config.yaml
num_attention_heads: 2
norm_eps: 1e-07
rope_theta: 222000.0
tie_word_embeddings: true
init: "uniform"
init_std_o: 0.0431
init_std_down: 0.0431
optimizer: "ademamix"
warmup_steps: 358
decay_shape: "linear"
Each number is 128 + 32 x the weight over its row's rms, rounded and kept within 0 to 255. Layers, rows and columns count from 0. Numbers have three digits each. The size before them is the row's rms in percent of the matrix's.

# layer 2 MLP down, 160x640, rms 0.0782, rows 51-101, columns 384-511
098:136186122174103150155151101144135161104147141071109123116137132154116095113107142122072098157072131150155140139128126128113121096174106160095091135068116173105091129149217128079107128093153120123133221136155163143115172115167125147135134091093165125139081114150173068169114041116092120085185156102136144098139165125177221118153115107096094145117136104095103120115102197139143130139123
099:145158143170175062163183183079130148107133135173105099101138078118129144180157154065083076139125084148145117107149102098109129161142135123135136134112144189159088142115149069178105110123100149117144143114064158144108160116051134120149122115087143076128131107138165098149123115116151153128149069105161107037168127151136159147183145100130125088087173114116121133095095123160148107153051
100:181146084147115156106191162119214198076122116126161083136110149100188095121112142140170111096141116152154084162134143135192122080170106162120072124123168148115110105096106129154102122124168110167088111115128144134126128134094127130123198173155086163120167149127093083153207069140102140139061134187090121129160135070057092094135095136114149140141175098077149068134099085103111156166085
098:163194107150102090151073136131124163163107093126105074147077164117081137140116143182110118153126166146196134135155127132157151112053151167182103138111089163119173119111156162177197097084163129093190088137127066129136145152140128068152141133074173059115086130076135142087097115143088121134148155158101146052125108106139137142096086108165085091185124137141068192062166111082133092122128
097:109182163079142082155144116114157150122141062174142110100195140164091154141144144180177061163141112154175156078105188137121140096052115117139054168152127125153166111091132076134116141138145152169173108147109092145168113160083166097177146141235167137147172129147108147112073109152121133038102138131182119144100139182104118116162096185100108149163099106109146182103121172113114159157132
101:092118118123143136167090118132098134112114150063127135161123085181158109115150150121135145114132135165067119174112101118087180152139158161071183086101084144146121105085108149169162147125120139148102125087117105125168177100081133130110157136151174144156113126149148126139089159079116149141149120102161111092154041069147105149095170118086161125117117107095121124204078106116101119150148
101:107092098051116125125148093126108096117129161086140097052108117087160132103074109085167121089180091165180078086123184089161094083141120105161160106140192129130165169114104117062116116090091172167178125114119080148139122137102154092119134174087106073101173159144124076148131129118154149104154075119147115129160111082156116138169116101116141129118078107106119107073123124099104152100143
099:177173139160112085116103082164134181186132149076052092115069165148102137156145120126131144118180116099114078122156074144186051083067168132142153137097139179081115113121164133132174163104093086144166078110178126104174191124151125144209120110133157126210152114160115127144075099165113127145150136118161118124105118143160109144144060208173091143159125152149133121191076149124132143155128
098:090085114122099155142126135125142131143142106149191175148138129145145120138181138153123127118066143157088116116065109116120119103083106137147133059092145153107169122113158109095148086136108126062145124110109088088083077163157117085160073114082107091129129135155123136165125064106158146073110163120136146053156163144157136150146050130086150131152136081150175138105148111166154148125130
101:140151078101151110078233082143109151091051151109102148125128135094145170089141122080143176163099106090059169140148173153100089102150105128140145118140091148122142103092136090121101182174096076140092188130153146138057139106119106150117171127145090168112107143167211088143149142093155083129084163173095101084066166160025196207168115180085108115138094121170105163082137108121106138135155
101:179143084114130145116167091168142128146190120139144122192121145156082115176110163134131136096155149181172141156169140153105070140161098115079160123149113166069143146175125167141136071141163110128089163142167157162180134160129083121078103167140189138158163089116047110157145106165100123170093119092099132104138117145167106079149190116156118095111156155146113085151180123115153148171141
099:088136092073097137093105134124122175108154135132114151139133138109065136099091138148128178137059123161087128159166152099174135052136144135098074110099133140174119182039079045115103114170134119100069157131103131091164085080164151094147127105153125114100106157156153096124082181112102144133104107099129101169132108121068114114144089137019124126153160183133134169110128114178143172087152
096:114121125101155116124152089121124121141132101143178095162101113118113120088081151163124081131138136167113123200105176108158106188160159137132024124138132082189133132159136144106086111152177168150158117128158125135137147115092118116154112130153177146066134117156095121128150143142135163132161130134092186035094131088146146136141201096093111147140132116120078131105141189123119128134136
102:079166147126104155109133167152156111168090113126149191130123107107087183140156175098114196100118173151157136169080161145118103096096130076165112088137124092086096108056196111116148132167162081158096168116155218123063143126128139162134132117118061118137168135122085144132155098124200045163126115131133141114092118096091135181125144136146115086066095135151118134185152115092149126090113
109:115116128088185085149117151091033130151183156175112129140163171143189181145182123080089196104121174104173119106093146103144152144147132102089160104126127097155192107144103132165164117090135125139116088156130093133151159119190134114063105094108155080159158163150120148140126129140117090105099118155139081153170078097147091114090126092039123092131114124163117125161107089129154147180128
098:166045128136095118100119083155133111149120174168167178134165164104145129084085121133164139168102169167133184069115080150104119131170100084070136147140115134110138140155127084108081161099078131107121165196171124123189136129095130120113135098157153097121149136165117128068164162180133165157120102123152109142159135146137125129148119135111113133078139152112127190072135138195099081119139
099:139125074132075122162125133151143094131106122121115069123151164142097120139090154148116122132134157148158146221198122150122127128122156135153153165120150180137132147096197156116146139105136106106091130167153142147118115138134111134154141146184145104077133123115120135166145097096075130183144095129080119163097117104092107098126152128119161156106144091104186163162151110084201120145092
100:100131136152146159098077160099176138171139124108159112145189134122138156127098123170125156129135123151139034149103096127153181160147108104162103144110170063128133126126188110109117034130124138153181127087110161051111151093163132141121129155207173126127069130134111119149119124133127160146104152151179152149158071066084112073089134204137134100129124145127136162072125106101095190169161
098:161163141106157116162196153197112119147166132116120166161176151106113145127112106129128160130175106143140102141087128136121090111113150061115107143121213099158135124109147093129109112128137102145162094145097112087181115119108158147161121122131175132117133171053172175125143128137153063094100090127154126147135182109134169098092096112108143091121193137071131168124111117123117136114153
101:155070148151077151135084146144123087106110119159128178149100111069147094175119125136163137151226115097124124119173150173095051168106098163134193121123132103135127092209098159124149070126072088131161130103090114114150116139152167100074089166126107099221169166119103102144102150108112140147110145077161108137178127106131163123147139142056125124131126145095114161115255173154151103195124
098:133146160131119128100208104141141160196111114133129140061179165095078163120140135137178166164105083073166131107126129142117098097092121090165128155196099141099195102153138179150169141101124101137159157121124100127169127122165117167145112161149143156091162132186093105161106127158138110160105159144135088136101044127176132123068140135145135062161085132114147163124138114088097163103115
098:163102116064104211190097140129092074100132120137094102162177057141116157129088140103127129137123196147098141122163123108158142152173109098119188147138075139150125153111166146141129071128134159111182128121093119141127109135100168138168115137188109140110128163106138112132176055105170086113147181115154091141145082099085165188129126118071202091111110105173108131104191100090169118146155
100:110148103128184113100081135074164103085114094105169098159121097167096127121102149117147182168179103135140124118162119102159102141107155160161109145143137123140081085162112154128123205153164110142058154094113168179119144158042071165079195112165115163120103114152179100119128125130154156189061203137116136131128118126144133183141048094126147146103107121143109135122064127134130092092109
099:152151050136188107171159188164081114111158137150147113118132131137084198131179093154097129154094145154101176119130118119173146143093097125086040177152127149147132111142125112147114054081090152187137134138195067128141106121083122108143066124124106080112143128057181096122112131142156132132116134181141104143146132195121123067171117109089168160116135113145137117048089110131055110121164
098:085116096152107124066103112103121073116139144248125149156122114132153151107153112119121162119168094137064150092114087155115138152160156112173047145161110116103129112128135177121169102104113098066118119124119032091145141106207135175144110074163207156120115082138158205116092142144148128141187123085167112160104096170094083144146128129124120117074147090148097182098110180135158135129178
100:143120161100167121096117163152137115126127160140147164145134080115098159156202130166135108122138092099202134092149149156077128212160135135205129099141120098154141131093109145128138107174104108101143096130222098149157054133109145136163112130154137105098131145156090113128130178143144095138144075101103161189106116120087074136141086160102121136096121147117149159138166125128158136161173
100:119131106063157157139094126196118089126117180122158132144094100117092138163146155116152121188124143124130172157153162076096142193092157112211128101208149115125151107122107078158091111153070122152135066171129135134145082098152152126094152155166119154141143103178088133166105190133151083174118183167179175146122101181156106126117175077145189100096110112072115107132167083157071123161176
095:103118110143126125069128148084099131068125171155145122140122111119025122126100134112114184156093148171149077187148148110151138072117104181110072113104174097138146086114137151150180151136133119132138071149109138063105092106102098135117106120146069138112160167157157126159088138092092160150114082105175106133121131134086160152183144102139114190135100126107176145104135099144234170102162
101:153106086164150089054116091134109114185087179096086162152092199160105109137108156126148112183108187181117154143109084122098113126088127079183162129142126101152079184164208080134101140125150141135155144090117132149153132144178129082128097148176100104133134180137115138173070130079154144102131138127084155087153137145141137083157199135110153166121133149080075134129149137117097114154070
098:128106074112150145132118153134068116117137160113165136142169131119042123118136120166120113131134178095120133078174145141191091100115147130115093134137112083100141134144125134152142105109105131135183158155103129193111077086144129071078160169126112137178107089104140130117146084193116137170096155117116149203131111133142115105139124155143139131104115188133142154135117161140108119100143
099:116144161130080120077156111133130101197113118134202070122122122177119163124129130103179110108104200154174127165109088190087104144131154127113176138127127130153149125087137086102064129142144159168116117080128190110171125122124113115150168113113110120113128156193126116138148125145161109152099107191187100167126190076125131129144136162154131107141105145087117089113182063147114088112152
096:103109115136143084195147111080114149147077105141113143150137170105099152109140177094119092126172125080137212156130163090128100091061134182119103113119100160097155126118164100137183127111169096110106137133194161170167144119118060116133136136124150145159170112123115134087068102166130129144182185132128118106073109134094114129062133098187139154097179120170125128140115088119083093126166
101:087163132150096132069123193147117036146096128133197121098119137136103118154201152158147106148096091146093125107114129127112136123094154134118052145123135131163169112117166151136089161085148137154132089144114208145091080081079126101136130141182124131110158141148096127113092117171107100112191115135117183111100091122168121079109039073078124091111129129123195154145100132111099073123079
097:089178155126174090156072109100140126124112087107146135085127126068192096182121178105111056086132142125078095082120153162106143130137142118103137087088163114103113080111095130098094146058109091156164109102128121107165138147182152170106098066124109122155142166101066140154111133112089064082139157193099151125089149116156121119130153129115142064164101146065098149093146153153143128168121
099:122113124140146142143158122141171139052139118158184083144137140163161097190141077129164097170110135119109145127125081129106100159154052158114129069063116097161123111162058134152129143213108114124185141114157157108153151182086099086152091108136167202112068118094141173148076152130108124077197166149101119186105163108095127112098085199088098166136107160162123169170120120118224074133136
112:165119103078093164153167156138131152124151134165187148151168126144106180161165081176087133164102124104064103120136125115125153148127144132147140136120168123120112115077130131172129134085128084180088109109128144116164146074115143099170171130117098077122101170161150091115110141131162094129145138123160133136159144110134106126148144123124129119075109136106182123114109137080123057125103
091:146178224182106133142146144149097071153136151142146163149162116110148161182119080153136093105103136094218150118112142136070127088120148138094119113075141134138137118149099142075177147080159081117161136099113067107064136116146111096112128091115154146163165119077089106156144115128156143107163079170098089143088113108141105125086103126113088157079183175115076093132171104065109078152134
099:109098087090123062087123122076119099146077146162145134029145157194098166089135128095187151095087147102076133148087079102124102102088126171089146134144160174104155120104114208129160163076151106122170135121162179173077167122116082150125130151136152089128131144143162101136086150143149185174192138097116110089157120136187164167114129157081147153137138143053057128124099069115129117114102
100:160130157066162139208077092119131160096208157169100170137131051162193117118075186182138078115137087117101159173127122183153119098116080113098131122108149179081090131131064174118117137123129131153125153154118100125092124098115147172138149150102145105071094170134131135126142131094123150089106097134140094100140119093142098139121158103158143097146158154091179088104114167146120107147149
097:136100135094141176061066156100147125080113126099123142048143125171105094149107178142119069123133158162107106163130136111115135105139103133129129068119084051107046144076136133101084131089109151105152163101072090152166100065124125188125150113127132137127110110133111193119094125187094142146160122134118115173145102123120115148149122116068100108125158120151175151042193191102136191122134
100:096136140091113109102149099135116153156154099102169135130115178169154120149087094151096107113092125140162104104093070152147091121082114058090103158072054155092193142116166125155153154114077072121136135099142113194069156115161188169133095096088182112146108136096111143102105089109134093121121190154077185108137099062114148126078136102164097092122149027148129134120110148172095050148129
099:124118137182157147094098092191119109099093086179175146107188163152114146097084168135136165125104146172118172158152104210057117093109127159072107105137141150163111107134096201100084167103141132076135158115080098122158084140097196107168146123096118128076084154148107105084151186169128099089093090135087128154101156123182133174158140032079109148149141098124064137160110132081114118111154
100:094160130186101109099133115101160104172160129132110116175131126056068060091105116172079117159118097183100088188167121056097133090128098098165110080040176057131063121078152039111160103083171098102129174105096123097151182177130158121166124160082178148094108086165095167085089138105150157165167098164117101133120133117075168082103133211166128128105089190170197144117067139116113169117137
097:176138098148148123110135174170125113135196154133063125095146121135140121094129082120045048108098145120131129123069073079104178090177118098097152118140165106157114147098126161091101191160107123113150164098127131045116099072155162107116133148157169116074105111126152189119119172134140147120118122175107107050129201165129167092194157145146128131160138158114119149084137105136157091093114
093:093106106126122090133091113207128161130122117134108093135159162174177118176101181139146147093151109130060103100094143149141112148107130110155142089091119077145148097106073134132137133154143134098110152115120163132107146131130160114135105093106108185060165085122151111185141095085118155053107092144111129122149171120107114110111190128122135082166156130054138133078113120120148165191127
101:088177135100137056109107187121166135129129111128158089108154078157144123125118106128091134119162082148101140091082125093106182097148120074085164069133174096102164067085128146106158115162129147117150122142133119039154145132126155094138102092216189142080120112143122130147119147081142139135138082089109100152119164080119079090095221134144126151117105130091133100121091143125151110147137
095:119124101148154134099160086144167154138127122140156073136177089103123106121091089136105095104105102169085158133143086097105127126118112125100180152142138159136105174126144155136152081121109147045085112117154095085175133071159114058164105140151087222119145066069156119098108141108117114118119097069124079139105143104139077165129110135164172072191131161145081142172074109117120140092078
098:138106163208133125100120121112112129108106099104119107069101105157148106133130120165173105174108102119111159101120127119153142124147102143131089127139150085115052085115157085188066182127182070127174109088133110126140149152141149092129092082079116111175109129139116175179159174146134140162125084134076144107124234192165118082111129110124092127126143140137168144119056159155104122051175
102:144161141112187086092128091163167134130096143164186136137128096112114127090091116095138161225112107154123134085174119165161166138119123152082113072165100123159125112112100189111138158159157074131101173152139130104095120126103066101131141103131044139115195172115112171169136132107123147141177117079163150139103157192163137122167138161164083169075137120104137134155176151109156096126167
100:177146167157117124170134070143178122118112089121123035115164128128076106123127097140120099138126098105127158179119151120165147162145145065180098109109142102149090114121149156156160146132166124158127162165203142122148121200090105119132114110061150163229144083125114100102195102173137101138099176101148110130118137126059134145111179174084179073123112126127130152124092118162122151153112
100:169167073142077174148168122117191141150087112103119124079131089106076133190177163161175146134071105124159153148145141162127058111144182153116114113136146144167171107141120091113156110158101133105130122173084203150142114124120179116129171080124112138169137119164106127178158114101193112197149094147153101171087086161116067100069148189099142079154132169170114156150122084081156152116189